Weights of a small GPT-style language model, trained from scratch on English Wikipedia: MLP 320 GeGLU.
Each number is 200 + 40 x the weight over its row's rms, rounded and kept within 0 to 999. Layers, rows and columns count from 0. The size before them is the row's rms in percent of the matrix's.

# k: layer 7 attention key, 256x128, rms 0.0493, rows 95-127, columns 0-63
# q: layer 7 attention query, 256x128, rms 0.0498, rows 96-127, columns 0-63
# v: layer 7 attention value, 256x128, rms 0.0492, rows 64-83, columns 0-63
# o: layer 7 attention output (transposed), 256x128, rms 0.0616, rows 64-83, columns 0-63
k95,073,205,89,183,234,201,209,186,185,278,229,193,236,239,140,180,210,207,192,270,176,169,187,170,215,134,139,253,163,163,155,200,177,218,207,135,166,170,235,214,156,312,208,167,171,227,194,158,200,154,158,169,183,146,179,213,195,216,216,189,222,115,191,154,229
q96,077,156,259,165,238,199,168,204,94,193,143,239,184,180,210,212,207,267,239,266,252,259,223,202,190,183,202,113,230,158,160,205,159,220,180,212,258,241,211,193,220,166,186,178,248,263,185,174,185,180,238,216,227,203,220,258,213,206,186,153,209,255,185,217,233
k96,085,245,290,225,213,254,247,158,143,152,257,256,221,115,253,181,193,224,174,258,71,225,196,196,191,154,206,209,207,223,163,165,280,220,202,192,267,218,187,147,195,203,178,232,256,168,150,172,195,183,218,240,208,171,207,226,254,197,185,177,171,231,171,208,229
q97,081,178,274,244,155,197,169,216,221,156,225,229,221,133,228,242,223,225,168,264,173,201,199,254,203,193,239,167,169,149,190,220,228,264,182,201,111,209,194,166,255,174,170,300,226,190,141,244,213,256,197,256,163,179,170,123,191,154,194,272,146,187,198,224,179
k97,089,198,183,141,181,210,136,194,210,173,249,227,194,167,243,133,214,157,242,196,251,226,171,220,169,194,234,212,154,186,244,254,244,240,138,153,241,182,172,226,151,199,201,216,183,225,153,256,149,183,186,130,185,283,200,184,219,171,178,204,248,119,188,138,224
q98,081,152,207,135,111,164,205,198,229,197,221,181,221,197,247,146,239,143,173,151,213,192,247,193,155,233,240,174,254,225,158,162,255,149,205,241,201,286,203,246,114,210,153,165,236,196,260,196,231,291,212,208,126,264,170,210,189,225,110,171,222,208,154,177,193
k98,084,152,149,196,129,196,129,143,238,276,219,194,268,234,149,180,188,128,213,201,178,156,197,151,243,165,239,240,258,246,145,260,187,206,259,179,256,256,175,227,165,191,176,227,230,177,260,210,181,192,185,174,138,196,182,237,239,223,147,186,270,195,213,155,224
q99,072,277,232,177,221,194,170,203,142,244,255,248,229,208,164,232,227,180,217,184,200,187,187,207,160,231,198,182,233,186,193,134,324,277,169,196,208,133,177,148,194,240,176,120,177,258,170,191,250,189,167,207,248,196,180,221,231,267,224,250,296,253,218,200,220
k99,083,213,226,143,220,193,255,231,100,194,205,168,142,166,206,211,242,190,148,201,147,168,197,159,195,254,135,225,280,229,238,148,217,224,142,199,138,209,213,142,120,234,212,141,207,256,257,207,183,166,214,193,235,227,189,190,201,218,226,209,137,214,262,236,201
q100,073,210,247,197,115,166,211,199,227,150,215,251,213,239,189,203,210,285,200,275,142,195,271,226,184,172,251,205,189,192,191,158,221,208,205,201,137,261,219,146,193,228,89,128,234,256,198,167,198,264,147,218,171,199,181,192,206,152,125,209,176,153,205,155,213
k100,079,233,151,178,89,248,225,208,239,163,246,244,263,237,182,183,237,193,216,217,175,154,202,226,193,229,234,278,219,270,161,214,218,194,191,208,199,223,174,218,160,258,162,157,155,264,216,134,192,206,197,221,194,196,194,122,237,206,143,174,203,245,178,148,284
q101,074,187,160,163,156,165,259,199,217,125,185,188,168,225,229,122,179,125,216,91,206,235,191,215,231,152,200,228,195,216,147,162,196,218,240,256,178,182,281,232,192,177,200,205,224,185,229,222,129,237,227,228,276,198,247,256,143,230,187,154,190,245,168,191,209
k101,080,179,214,185,194,181,255,106,162,225,210,174,179,136,178,190,136,182,237,77,172,156,218,239,177,165,162,214,187,198,204,173,151,205,223,200,217,258,216,203,185,117,201,239,202,251,239,223,206,302,266,196,217,172,79,230,141,168,177,251,209,207,188,225,270
q102,084,293,188,161,165,114,270,271,206,265,188,204,240,258,199,175,227,231,238,249,188,201,294,227,214,168,227,258,174,230,200,217,207,164,176,229,100,171,182,169,219,128,120,184,169,216,148,217,264,184,205,197,138,217,201,136,208,205,181,268,150,167,226,211,205
k102,093,210,127,156,174,238,178,226,192,228,157,187,227,153,231,233,239,265,195,265,201,138,162,146,184,221,245,220,121,163,211,110,217,157,181,337,220,210,184,204,211,227,238,130,141,219,192,220,213,252,154,211,188,199,179,199,121,239,177,176,215,207,207,200,212
q103,082,189,171,182,236,191,196,250,154,295,199,172,161,179,165,190,134,199,152,231,222,216,218,148,248,175,218,194,182,173,116,214,151,177,174,151,258,210,191,270,193,229,245,180,217,195,160,173,214,269,211,189,194,247,214,218,203,181,206,189,256,203,164,172,239
k103,098,212,191,269,174,294,218,218,195,251,147,111,176,228,188,180,223,204,189,234,160,184,166,206,219,156,159,289,255,186,206,192,176,173,149,268,223,214,154,247,258,144,183,210,223,209,156,164,231,199,198,205,144,188,206,181,163,137,162,196,258,202,209,184,228
q104,079,183,251,253,195,201,144,198,173,155,187,162,149,206,215,161,243,193,147,199,211,219,175,223,238,132,157,178,198,164,250,248,202,172,260,182,273,209,233,182,260,206,241,210,228,203,247,194,184,162,166,240,189,184,252,237,179,243,156,274,206,138,189,167,232
k104,092,240,309,213,197,235,195,176,158,229,269,169,220,235,187,160,112,182,204,185,160,204,205,256,210,186,238,225,220,242,220,201,201,230,250,175,238,213,229,88,154,248,187,287,180,118,152,209,219,189,230,132,161,148,196,241,224,197,173,245,230,209,193,249,200
q105,078,215,254,140,215,128,218,204,215,146,219,186,201,184,116,243,179,220,201,238,144,222,226,226,141,254,217,224,180,189,228,209,231,183,191,177,185,226,208,146,164,240,222,278,140,221,180,216,194,207,233,193,210,165,222,257,114,256,179,196,154,258,203,285,251
k105,083,134,225,150,201,159,141,224,201,134,195,173,177,126,191,120,182,238,237,276,215,153,219,173,192,211,178,194,199,170,260,240,166,215,207,154,170,138,121,238,151,180,246,171,187,150,231,157,196,235,235,273,214,229,159,277,227,172,219,129,221,198,180,212,206
q106,081,281,160,172,242,195,189,224,264,140,154,124,169,182,167,179,242,203,183,216,268,184,180,114,226,198,173,218,181,248,205,268,190,247,182,207,246,209,318,245,202,237,174,227,167,160,210,220,230,179,176,212,140,198,213,207,160,214,147,156,222,178,289,194,253
k106,087,278,140,181,228,186,242,221,250,239,221,174,152,207,190,169,205,184,194,195,184,126,153,201,259,203,197,183,168,189,238,263,221,206,168,181,195,226,170,213,231,199,239,164,225,141,210,269,248,141,259,170,255,158,238,210,125,258,219,317,283,163,212,195,217
q107,077,213,162,244,173,248,277,255,203,120,155,200,253,257,201,185,134,193,216,112,191,194,246,188,257,184,274,243,249,174,230,240,209,258,203,225,222,197,125,183,193,185,148,160,178,217,190,176,139,220,222,177,213,208,253,191,217,148,129,235,108,140,184,219,172
k107,086,249,144,146,138,147,229,172,254,179,313,162,181,227,225,126,154,162,284,146,282,239,264,243,170,187,225,233,171,199,217,170,305,186,240,275,187,231,200,251,242,151,212,188,198,139,239,175,197,191,188,150,179,165,172,209,156,192,126,181,211,235,179,217,240
q108,077,218,242,150,267,216,213,182,134,215,199,196,204,182,207,217,256,229,136,140,241,239,203,204,177,195,257,225,198,269,254,173,224,210,114,210,158,146,167,215,161,186,219,204,142,196,165,149,213,178,201,167,234,243,196,181,198,225,207,235,184,200,191,198,216
k108,089,258,258,172,226,239,202,148,167,239,149,202,162,128,162,208,172,271,190,207,216,251,195,257,224,226,206,201,148,186,179,162,200,180,222,191,256,198,123,282,211,145,179,216,183,179,262,195,192,184,219,193,157,198,202,192,220,192,301,167,192,290,211,260,233
q109,075,218,220,211,112,207,205,149,274,211,169,161,161,171,204,262,170,164,250,149,260,258,182,251,167,260,170,183,219,241,141,171,186,221,180,160,132,199,268,81,177,191,170,171,181,199,131,207,205,181,224,189,273,261,205,217,118,236,198,211,240,237,240,168,196
k109,091,244,173,219,119,209,110,230,153,201,156,186,238,142,164,234,198,171,265,185,196,198,213,139,179,258,158,214,250,267,227,176,210,151,236,131,203,189,278,156,170,123,293,190,172,219,192,201,210,165,156,121,270,260,164,192,172,271,267,218,173,219,227,157,176
q110,081,206,180,224,226,161,167,201,240,220,147,200,273,206,263,161,210,173,221,251,137,217,227,224,232,137,163,242,282,294,183,216,177,196,219,297,235,174,289,155,224,148,218,238,291,242,182,226,207,250,181,199,217,207,139,211,278,161,205,181,112,163,177,185,184
k110,095,168,151,142,203,204,213,140,221,228,188,181,254,230,165,223,177,247,200,242,183,196,190,217,165,160,181,234,193,244,217,271,223,201,246,280,254,244,181,177,327,216,157,211,208,238,198,275,217,205,209,258,242,221,152,161,267,216,183,225,130,228,158,187,186
q111,084,206,207,203,205,182,215,193,110,173,170,255,253,191,175,211,161,219,148,207,170,148,126,246,280,209,254,185,223,270,159,232,237,260,206,241,190,179,335,200,215,229,205,193,142,166,169,123,147,268,253,160,168,193,227,189,299,173,219,259,169,178,191,193,189
k111,092,199,165,201,177,242,156,173,190,192,271,147,153,201,181,259,158,200,177,226,183,196,180,249,261,216,165,176,85,213,316,235,229,188,182,262,217,134,174,178,273,200,215,197,197,208,243,194,198,209,240,176,189,187,191,177,226,228,202,289,228,153,159,233,222
q112,086,172,215,161,227,182,186,277,187,177,270,120,240,174,103,215,185,191,179,216,221,192,251,182,138,207,172,175,187,173,176,237,174,198,181,178,214,224,159,168,229,197,248,153,280,136,179,224,247,147,133,167,154,252,231,240,190,186,203,240,263,194,237,213,142
k112,094,182,136,169,231,201,280,285,176,219,240,173,167,193,117,137,233,212,161,212,196,220,218,178,163,166,217,229,220,138,134,261,206,257,146,128,226,224,191,205,181,119,286,251,217,171,166,202,195,111,159,199,176,187,262,228,188,189,194,196,226,123,188,170,180
q113,088,260,231,257,156,237,217,189,228,202,192,247,175,111,220,144,125,231,192,143,219,215,166,232,237,245,256,171,272,193,171,223,234,181,230,250,114,166,216,189,230,202,179,213,216,187,205,222,169,268,153,165,255,191,181,201,265,156,235,155,190,159,147,164,200
k113,097,217,178,319,147,170,203,109,199,221,190,189,220,204,220,180,112,242,218,205,332,226,199,224,223,207,198,210,200,174,149,162,229,194,248,256,132,135,218,180,262,121,192,229,177,260,258,229,188,307,147,171,198,191,163,136,230,264,217,172,181,231,131,112,232
q114,082,277,183,109,222,168,199,279,211,253,229,121,232,243,188,175,226,175,179,191,263,195,226,136,206,172,166,265,236,215,227,148,240,178,192,239,140,264,231,151,180,192,247,246,178,233,198,193,193,142,222,170,165,182,207,237,164,220,241,189,151,190,212,242,116
k114,086,229,177,123,270,233,235,219,210,205,204,189,193,216,213,240,239,178,198,226,254,177,190,182,169,174,205,184,256,232,208,210,238,94,220,261,183,223,93,94,204,209,194,212,247,205,222,183,171,168,179,222,198,155,197,214,187,169,222,219,269,238,168,237,149
q115,074,191,141,125,168,229,184,275,225,151,252,183,154,174,249,159,202,177,244,217,272,213,230,249,185,132,240,213,227,172,177,214,206,225,204,227,187,233,140,183,207,187,164,128,178,217,221,223,150,196,155,203,124,296,144,172,208,234,134,208,303,141,212,228,204
k115,081,138,197,135,162,188,237,222,155,205,298,188,154,157,202,182,232,187,157,220,175,241,204,124,221,191,247,217,192,131,153,213,183,249,211,190,240,219,181,217,184,229,189,178,175,236,176,210,221,238,230,162,177,196,239,181,154,184,109,184,154,207,234,157,182
q116,071,199,212,221,166,190,227,214,214,238,185,146,221,220,231,202,225,237,193,204,215,184,182,219,193,118,291,115,160,253,118,193,211,262,110,202,233,166,168,241,249,160,209,147,194,182,225,261,164,151,154,229,223,267,205,157,200,193,213,112,227,255,170,187,272
k116,081,209,256,187,178,194,185,241,178,255,191,238,389,147,271,241,172,220,184,289,138,199,206,194,227,218,187,149,188,208,144,183,173,217,249,248,197,204,226,186,196,130,132,199,244,217,170,192,163,218,190,188,268,105,246,203,200,142,152,216,152,185,243,155,270
q117,083,124,168,191,129,232,166,218,173,227,173,174,152,278,159,247,247,113,223,235,162,208,179,174,163,209,161,234,211,158,185,249,241,164,221,165,237,199,193,212,162,251,245,236,213,271,280,174,210,225,181,134,283,254,291,226,222,216,209,191,262,184,202,155,151
k117,098,142,171,241,166,188,249,225,153,118,269,131,200,269,183,186,229,204,150,198,195,231,200,178,189,150,215,240,195,192,212,267,243,223,246,171,214,237,187,266,216,216,209,217,276,267,213,268,158,144,203,256,229,211,188,219,216,233,223,157,188,197,204,207,164
q118,081,162,291,212,184,221,199,199,128,197,173,190,173,197,191,99,176,216,223,189,295,151,203,195,218,215,107,167,264,252,244,115,215,248,154,242,154,179,133,233,238,187,208,180,147,206,258,134,213,208,202,254,236,195,186,163,192,216,233,168,215,227,191,230,207
k118,093,176,246,183,257,253,172,216,128,199,223,236,159,168,211,146,107,176,203,172,160,211,248,183,209,202,208,232,175,191,171,244,246,191,266,196,192,141,157,187,238,190,168,211,161,168,230,240,242,235,196,175,213,277,186,232,287,168,186,210,285,233,191,226,149
q119,077,201,198,105,200,173,213,182,238,171,164,208,149,140,139,264,160,235,239,194,172,210,214,159,231,204,212,205,220,240,192,245,208,234,237,236,186,201,258,146,212,216,232,190,224,211,226,228,120,160,205,230,161,217,226,166,203,136,171,187,162,286,211,257,104
k119,083,215,162,241,179,168,251,132,183,223,178,182,233,93,201,186,156,193,267,204,220,215,210,182,157,201,161,193,228,230,210,210,204,167,200,207,205,146,165,194,203,204,231,249,193,247,268,171,128,285,249,218,160,160,163,236,250,204,294,282,71,201,171,204,142
q120,082,228,129,137,156,128,242,166,159,190,213,200,181,152,177,140,187,195,243,114,263,212,172,220,225,278,176,265,211,211,226,197,185,167,179,223,195,175,215,252,204,200,204,257,231,189,203,238,187,201,152,164,302,179,183,200,194,178,171,198,165,173,186,161,174
k120,089,204,133,204,123,218,241,250,229,227,177,183,135,236,160,190,154,215,195,174,203,248,195,217,204,225,182,221,195,190,275,216,230,137,207,205,145,117,234,189,265,165,138,283,198,260,228,191,176,216,147,260,286,204,130,211,201,245,180,255,149,216,140,181,218
q121,087,223,201,189,120,235,194,154,175,181,175,304,203,248,216,167,149,166,267,195,188,171,149,230,147,292,247,154,189,207,175,161,213,173,189,187,162,190,248,179,240,136,186,185,148,163,162,267,105,298,212,189,202,208,134,172,181,228,239,234,104,196,154,158,197
k121,090,209,187,181,135,234,93,227,231,142,201,210,271,120,225,193,177,193,174,155,221,158,186,188,166,226,189,158,217,212,221,167,122,155,212,199,205,225,207,162,188,181,177,200,111,238,217,238,183,246,164,247,220,208,169,123,214,242,240,167,153,93,253,188,248
q122,080,184,102,147,272,178,254,144,211,236,265,252,186,155,148,156,228,189,284,246,147,190,203,209,176,210,208,230,246,223,260,236,206,180,165,191,165,213,174,193,201,244,183,169,238,235,181,204,183,190,221,131,142,211,169,203,207,192,267,195,235,280,176,189,193
k122,103,142,108,169,240,190,238,180,228,207,194,157,215,162,194,183,257,232,165,211,185,259,256,183,184,209,178,234,248,207,205,194,243,179,145,188,171,235,139,204,151,286,199,175,174,247,200,204,234,177,157,270,155,193,125,108,151,232,230,135,93,228,232,155,208
q123,082,265,158,215,272,195,232,168,220,244,218,194,233,142,181,219,257,184,219,200,264,139,212,253,212,261,190,221,166,151,246,231,133,213,237,219,126,161,216,203,205,175,200,196,165,159,275,198,246,241,204,170,174,258,194,187,201,208,173,256,203,248,215,241,207
k123,095,164,150,178,243,234,228,213,223,218,163,182,211,159,258,173,253,175,174,288,246,231,211,177,226,211,197,183,166,175,209,197,164,217,133,154,135,182,195,234,164,249,233,219,151,156,204,148,295,176,218,240,206,233,220,182,199,251,171,209,290,218,227,169,270
q124,075,263,220,168,64,191,226,212,184,132,205,185,179,220,180,206,198,148,204,255,227,205,225,187,268,216,246,242,242,228,187,226,200,255,216,199,244,181,250,118,233,117,145,253,258,180,176,264,218,203,233,150,247,203,227,203,154,177,134,204,167,234,199,275,223
k124,088,224,178,204,73,249,190,187,205,188,252,246,180,139,174,232,237,179,256,224,176,171,204,227,121,166,191,243,104,196,199,223,200,186,212,223,194,220,223,139,202,190,210,178,211,193,230,209,136,195,144,210,308,199,213,213,191,223,217,286,216,227,123,255,221
q125,071,300,183,244,173,173,231,178,182,224,222,202,221,252,168,232,161,185,253,183,159,211,189,226,153,206,207,226,211,164,207,251,120,209,175,216,235,232,235,160,210,141,267,177,212,201,138,191,250,174,213,176,123,176,214,131,248,240,214,247,164,179,152,194,270
k125,082,238,214,216,164,184,289,191,212,188,222,229,221,246,239,206,239,226,139,240,183,182,243,234,136,208,231,204,202,204,230,115,159,170,186,202,240,209,111,125,213,167,260,167,185,155,197,191,228,222,178,220,233,131,224,131,194,284,198,208,226,144,250,114,235
q126,091,171,272,239,266,271,148,283,197,191,162,132,199,206,202,164,152,243,149,172,204,224,194,133,225,161,145,245,180,152,234,233,126,182,239,252,210,218,175,250,194,191,243,253,186,209,213,235,196,148,187,237,87,211,208,217,237,173,234,116,188,209,218,185,169
k126,096,235,222,198,266,235,216,248,216,157,173,175,173,256,222,197,157,255,185,268,252,202,195,202,270,237,214,178,170,146,183,267,215,181,257,185,200,208,194,194,320,183,231,251,235,169,158,158,233,195,161,234,119,161,276,254,259,156,214,225,220,197,278,268,217
q127,070,235,189,248,172,179,193,148,254,156,145,178,129,129,235,205,164,158,202,239,154,187,92,188,195,155,155,196,240,199,179,191,259,159,282,233,209,146,283,214,260,214,199,209,137,193,191,194,175,203,194,202,183,201,222,274,217,185,165,228,133,158,180,252,252
k127,079,208,165,240,255,198,263,131,222,254,189,189,164,237,192,174,194,148,240,184,248,152,189,200,188,185,194,240,188,220,298,199,178,198,245,226,189,204,209,265,179,166,244,197,189,209,214,313,167,217,208,155,196,258,171,178,181,189,220,295,188,179,232,182,184
v64,097,202,204,243,217,212,165,224,238,196,214,130,155,226,211,152,192,196,189,263,200,241,300,200,285,297,231,224,249,115,219,179,144,225,177,240,216,161,182,188,208,142,88,191,247,212,199,211,196,169,200,200,142,197,150,207,140,212,259,209,248,165,243,293,164
o64,087,189,167,182,181,176,200,130,190,232,227,180,262,162,261,256,258,111,242,203,185,252,226,245,147,133,106,197,166,208,158,214,269,194,194,132,138,237,151,153,166,274,199,195,175,235,192,201,264,135,229,178,198,217,144,246,186,201,150,200,88,246,195,179,246
v65,088,166,213,181,226,170,196,184,249,223,207,200,228,237,190,99,197,220,218,210,257,216,130,250,249,280,178,262,250,75,179,240,236,220,218,215,201,224,222,187,193,163,148,217,154,161,287,255,169,248,204,235,168,188,225,166,208,246,198,180,238,233,133,278,177
o65,079,197,198,239,245,203,184,156,109,226,113,269,279,153,229,217,191,210,196,261,241,218,233,196,167,177,215,167,187,175,163,168,215,171,177,236,183,123,231,238,174,231,188,254,155,254,182,156,224,147,214,192,143,163,214,239,244,213,202,211,243,194,140,166,273
v66,104,137,240,242,192,251,164,249,270,185,270,141,199,192,245,118,165,233,227,239,206,266,288,242,208,193,188,193,212,249,155,199,228,178,216,245,213,227,182,259,263,248,242,239,197,207,196,163,156,176,172,204,194,185,168,151,149,153,176,184,255,291,226,185,223
o66,084,231,224,229,225,183,97,136,201,256,237,221,156,206,137,234,199,139,159,228,153,200,196,219,218,294,179,176,140,195,233,151,201,266,208,134,175,190,262,220,151,206,188,85,185,211,192,179,224,239,191,205,234,296,205,214,230,218,180,228,145,131,232,223,222
v67,095,197,158,212,220,177,189,225,115,183,220,208,277,173,219,179,221,204,158,184,157,175,181,200,198,233,176,255,247,226,215,97,133,190,183,203,200,235,191,176,224,219,238,164,168,226,245,227,239,253,189,224,206,175,132,135,200,132,230,250,301,229,220,201,166
o67,081,220,192,198,222,177,199,216,197,170,184,168,156,201,224,157,214,276,234,196,231,269,153,105,229,114,227,157,207,242,186,216,234,204,298,214,203,199,300,251,175,195,193,216,274,227,150,202,150,155,119,199,201,241,197,213,178,213,239,210,140,160,183,114,93
v68,094,203,238,144,168,220,129,175,183,142,176,134,227,202,188,235,168,105,134,186,161,209,258,213,198,263,152,178,127,159,150,266,236,187,203,148,179,123,192,92,218,95,230,174,141,188,244,201,244,221,177,219,189,203,167,165,160,190,287,210,206,156,227,214,237
o68,084,258,149,159,204,141,156,211,157,221,158,178,146,190,181,178,168,183,188,142,259,192,194,110,248,138,254,288,190,233,202,252,171,153,278,167,264,223,290,173,164,183,257,176,227,218,159,218,209,213,244,162,127,182,180,239,169,208,175,218,252,186,210,213,173
v69,100,193,177,196,266,312,229,231,164,170,116,174,291,255,217,239,192,173,202,241,190,241,238,206,268,189,212,212,203,271,242,177,221,217,213,230,162,187,219,244,104,168,221,237,214,229,238,204,118,209,183,173,155,243,175,190,212,174,201,102,245,231,245,192,235
o69,096,278,220,193,142,132,230,211,180,178,185,246,164,197,213,209,226,123,194,253,239,188,239,161,148,146,274,166,281,233,199,206,179,284,218,220,224,272,215,151,192,190,178,160,207,231,244,199,177,221,229,210,214,137,204,170,223,237,136,193,191,208,256,185,228
v70,106,168,162,182,185,223,244,234,211,156,263,252,107,180,241,234,194,258,150,228,141,218,209,147,146,207,125,151,200,216,218,157,189,194,229,215,228,200,199,173,229,248,153,180,156,227,164,159,183,213,217,156,208,186,146,238,171,194,218,221,166,222,188,205,172
o70,087,193,197,187,158,203,262,184,269,309,165,206,205,171,150,173,178,188,196,141,178,198,143,235,243,220,188,237,241,208,195,109,235,170,205,165,183,237,232,246,218,188,267,192,234,92,234,198,203,226,133,201,229,254,155,158,211,184,200,240,158,229,159,157,128
v71,089,187,221,244,248,164,156,179,228,162,179,242,214,239,110,194,204,226,205,157,161,186,192,170,209,290,225,199,211,216,174,185,188,226,212,175,220,260,230,148,176,206,101,119,158,259,105,208,200,244,150,258,251,144,215,164,213,162,190,202,151,295,185,190,201
o71,074,161,243,213,243,196,292,186,127,171,166,188,204,182,155,179,168,210,154,255,213,244,128,143,162,218,202,244,155,150,171,152,168,203,265,210,140,172,336,214,176,165,246,186,180,238,141,208,175,167,158,176,168,157,195,185,174,177,286,235,223,190,166,143,168
v72,111,216,216,195,189,205,234,176,150,213,200,189,129,237,325,210,179,180,221,231,315,247,173,198,118,245,163,197,152,170,212,203,214,200,284,239,257,204,134,145,209,146,179,207,174,130,262,238,185,213,184,221,155,111,193,167,247,196,209,231,218,232,161,239,219
o72,106,191,218,212,215,153,266,163,179,211,170,164,220,191,144,210,237,187,145,165,163,228,278,196,216,182,228,206,179,139,226,213,202,141,213,151,194,139,205,168,150,212,289,242,216,229,166,229,192,215,246,231,226,194,206,174,118,213,140,236,258,227,170,223,191
v73,076,243,151,245,224,138,232,172,195,229,222,294,187,154,144,179,187,199,250,187,248,197,147,269,257,166,182,242,228,159,145,214,185,224,208,229,180,230,217,246,190,175,253,266,176,262,234,169,138,140,200,155,219,224,198,251,185,203,216,188,229,269,202,213,231
o73,062,151,174,250,177,263,239,220,212,227,165,227,199,192,249,179,233,279,182,221,233,154,241,138,208,193,200,155,144,176,201,218,208,222,117,225,172,167,150,253,226,233,146,167,222,218,204,204,254,257,222,186,155,264,193,144,228,183,188,166,254,211,240,205,232
v74,103,184,247,217,175,227,133,197,238,234,220,176,241,177,219,202,140,130,133,194,165,247,226,214,160,213,269,219,174,205,266,250,152,249,200,143,237,151,197,254,215,283,218,181,178,297,158,162,206,173,222,178,206,182,201,245,221,214,183,130,200,209,200,180,194
o74,089,202,210,168,141,166,99,161,187,157,209,173,135,172,198,169,198,134,240,210,258,207,252,260,185,251,148,171,210,163,176,204,182,193,230,154,191,237,290,259,150,159,152,186,161,174,253,114,192,223,216,213,194,170,229,255,191,169,219,249,123,174,225,214,232
v75,095,196,178,237,158,157,163,161,157,210,253,168,245,220,241,226,165,168,223,153,190,183,310,226,190,228,198,173,219,249,232,233,193,207,193,198,221,152,139,243,201,128,157,271,181,201,232,164,179,181,226,112,108,211,213,173,164,252,194,263,290,132,149,239,197
o75,082,244,249,167,229,181,124,168,159,243,241,184,187,203,195,233,231,184,181,215,208,244,196,200,182,126,237,191,162,231,224,203,183,187,165,238,204,198,184,151,178,272,208,214,172,208,199,177,203,148,221,192,213,215,193,142,199,164,186,216,185,194,241,180,222
v76,109,210,195,180,179,219,236,244,206,172,208,234,325,194,185,211,99,174,181,248,206,229,229,80,173,228,233,215,221,180,230,228,218,242,197,232,167,151,163,178,113,168,230,192,178,174,183,175,174,211,121,138,147,248,215,210,222,176,187,208,194,212,120,139,156
o76,097,219,189,206,158,144,168,209,157,146,175,159,226,191,152,150,225,196,125,171,147,257,227,230,228,129,244,202,194,228,163,169,190,217,155,225,146,151,235,174,160,213,186,156,202,244,198,216,168,257,253,160,229,195,164,174,199,201,134,181,118,138,208,196,201
v77,095,135,198,113,186,215,212,208,248,184,131,242,186,227,200,205,111,183,177,203,177,164,176,229,138,223,187,56,289,162,160,256,181,213,213,148,194,205,221,192,214,214,216,235,206,203,240,193,170,212,244,276,201,253,220,224,223,145,221,184,265,208,174,229,237
o77,094,182,195,209,187,158,101,184,171,230,237,158,183,195,182,201,180,144,220,172,155,182,246,255,223,197,191,219,204,181,198,195,177,186,218,131,202,121,237,244,196,175,227,218,192,168,265,123,180,206,167,179,161,190,202,228,231,230,87,143,155,246,138,195,185
v78,097,250,172,234,236,145,184,235,182,232,212,200,230,228,185,216,242,224,243,216,218,184,185,305,156,191,196,101,181,204,210,178,231,196,193,208,268,148,152,214,263,208,168,184,196,241,214,159,172,179,163,170,246,230,173,160,116,148,191,222,169,262,166,201,237
o78,080,177,184,207,278,230,214,236,190,214,171,287,219,132,158,179,219,224,172,187,240,152,180,180,208,223,212,237,175,129,259,101,154,220,171,174,232,250,207,233,153,255,163,171,215,195,193,251,222,222,213,223,218,215,209,110,204,226,220,184,171,235,175,239,218
v79,086,150,158,214,266,263,209,234,205,224,126,230,232,206,193,213,170,220,219,224,208,193,179,291,196,258,213,132,200,174,166,157,306,187,119,212,185,219,259,202,207,198,229,225,142,264,270,242,193,224,260,141,172,293,210,277,199,216,156,158,161,140,175,205,208
o79,082,227,160,186,189,206,185,154,180,172,184,201,228,189,221,194,184,227,207,133,184,152,206,217,178,177,227,212,255,259,167,263,137,227,251,255,171,215,200,223,210,177,109,183,181,186,242,119,153,256,157,187,210,106,172,222,205,144,201,193,212,234,200,178,204
v80,098,183,238,249,237,211,204,120,116,208,283,244,165,198,249,187,254,220,192,192,175,229,188,231,182,211,165,89,297,184,208,163,142,200,194,214,262,248,190,205,224,196,151,211,191,220,222,183,286,171,201,184,243,218,196,222,229,233,161,244,254,234,144,191,170
o80,085,134,197,202,243,212,230,275,258,218,251,241,217,183,206,292,254,164,179,184,177,196,190,184,193,214,183,299,144,215,233,188,225,215,222,183,265,218,187,223,211,272,150,223,219,155,148,201,188,198,149,294,290,237,210,179,158,230,222,183,139,230,155,193,149
v81,100,225,233,147,215,140,214,227,120,181,140,231,170,192,207,180,125,174,216,159,224,188,217,226,220,140,128,202,171,229,248,219,238,235,142,262,226,237,182,150,147,187,148,164,181,111,263,222,227,246,208,200,235,140,235,216,230,199,195,220,238,185,179,183,150
o81,093,173,206,246,239,207,294,211,253,225,214,200,211,204,177,243,243,145,248,203,237,194,170,95,186,205,293,214,184,169,129,216,214,174,230,188,267,208,127,179,200,205,279,226,257,208,254,236,214,235,243,152,238,187,209,167,293,200,204,109,261,203,179,234,216
v82,100,201,247,150,268,202,249,211,153,210,134,193,177,279,231,266,196,275,222,210,279,130,163,195,108,184,225,214,126,162,108,205,119,209,210,223,164,250,208,146,200,137,235,227,156,184,229,275,216,197,228,211,248,166,227,235,175,157,183,221,200,230,198,114,150
o82,095,188,298,207,198,209,224,118,166,183,129,212,239,172,169,220,206,218,136,193,125,177,183,208,243,203,182,183,222,213,86,234,242,254,187,201,170,131,143,110,138,221,164,174,250,227,140,227,247,212,236,190,196,202,217,197,248,226,201,138,332,248,172,235,212
v83,092,171,255,187,196,187,246,215,228,248,158,178,301,226,181,151,200,147,179,216,132,142,194,212,255,168,228,155,209,200,220,155,229,220,160,216,243,202,185,210,144,157,151,231,160,233,253,210,141,235,275,225,154,124,201,174,185,235,163,181,235,294,168,184,149
o83,094,215,224,219,250,205,136,145,215,152,166,330,178,202,178,193,95,84,195,172,224,208,228,236,160,232,162,213,194,222,276,225,144,207,190,146,164,193,225,168,241,201,236,207,236,178,171,146,220,231,196,228,196,221,224,238,220,245,198,185,257,173,235,263,249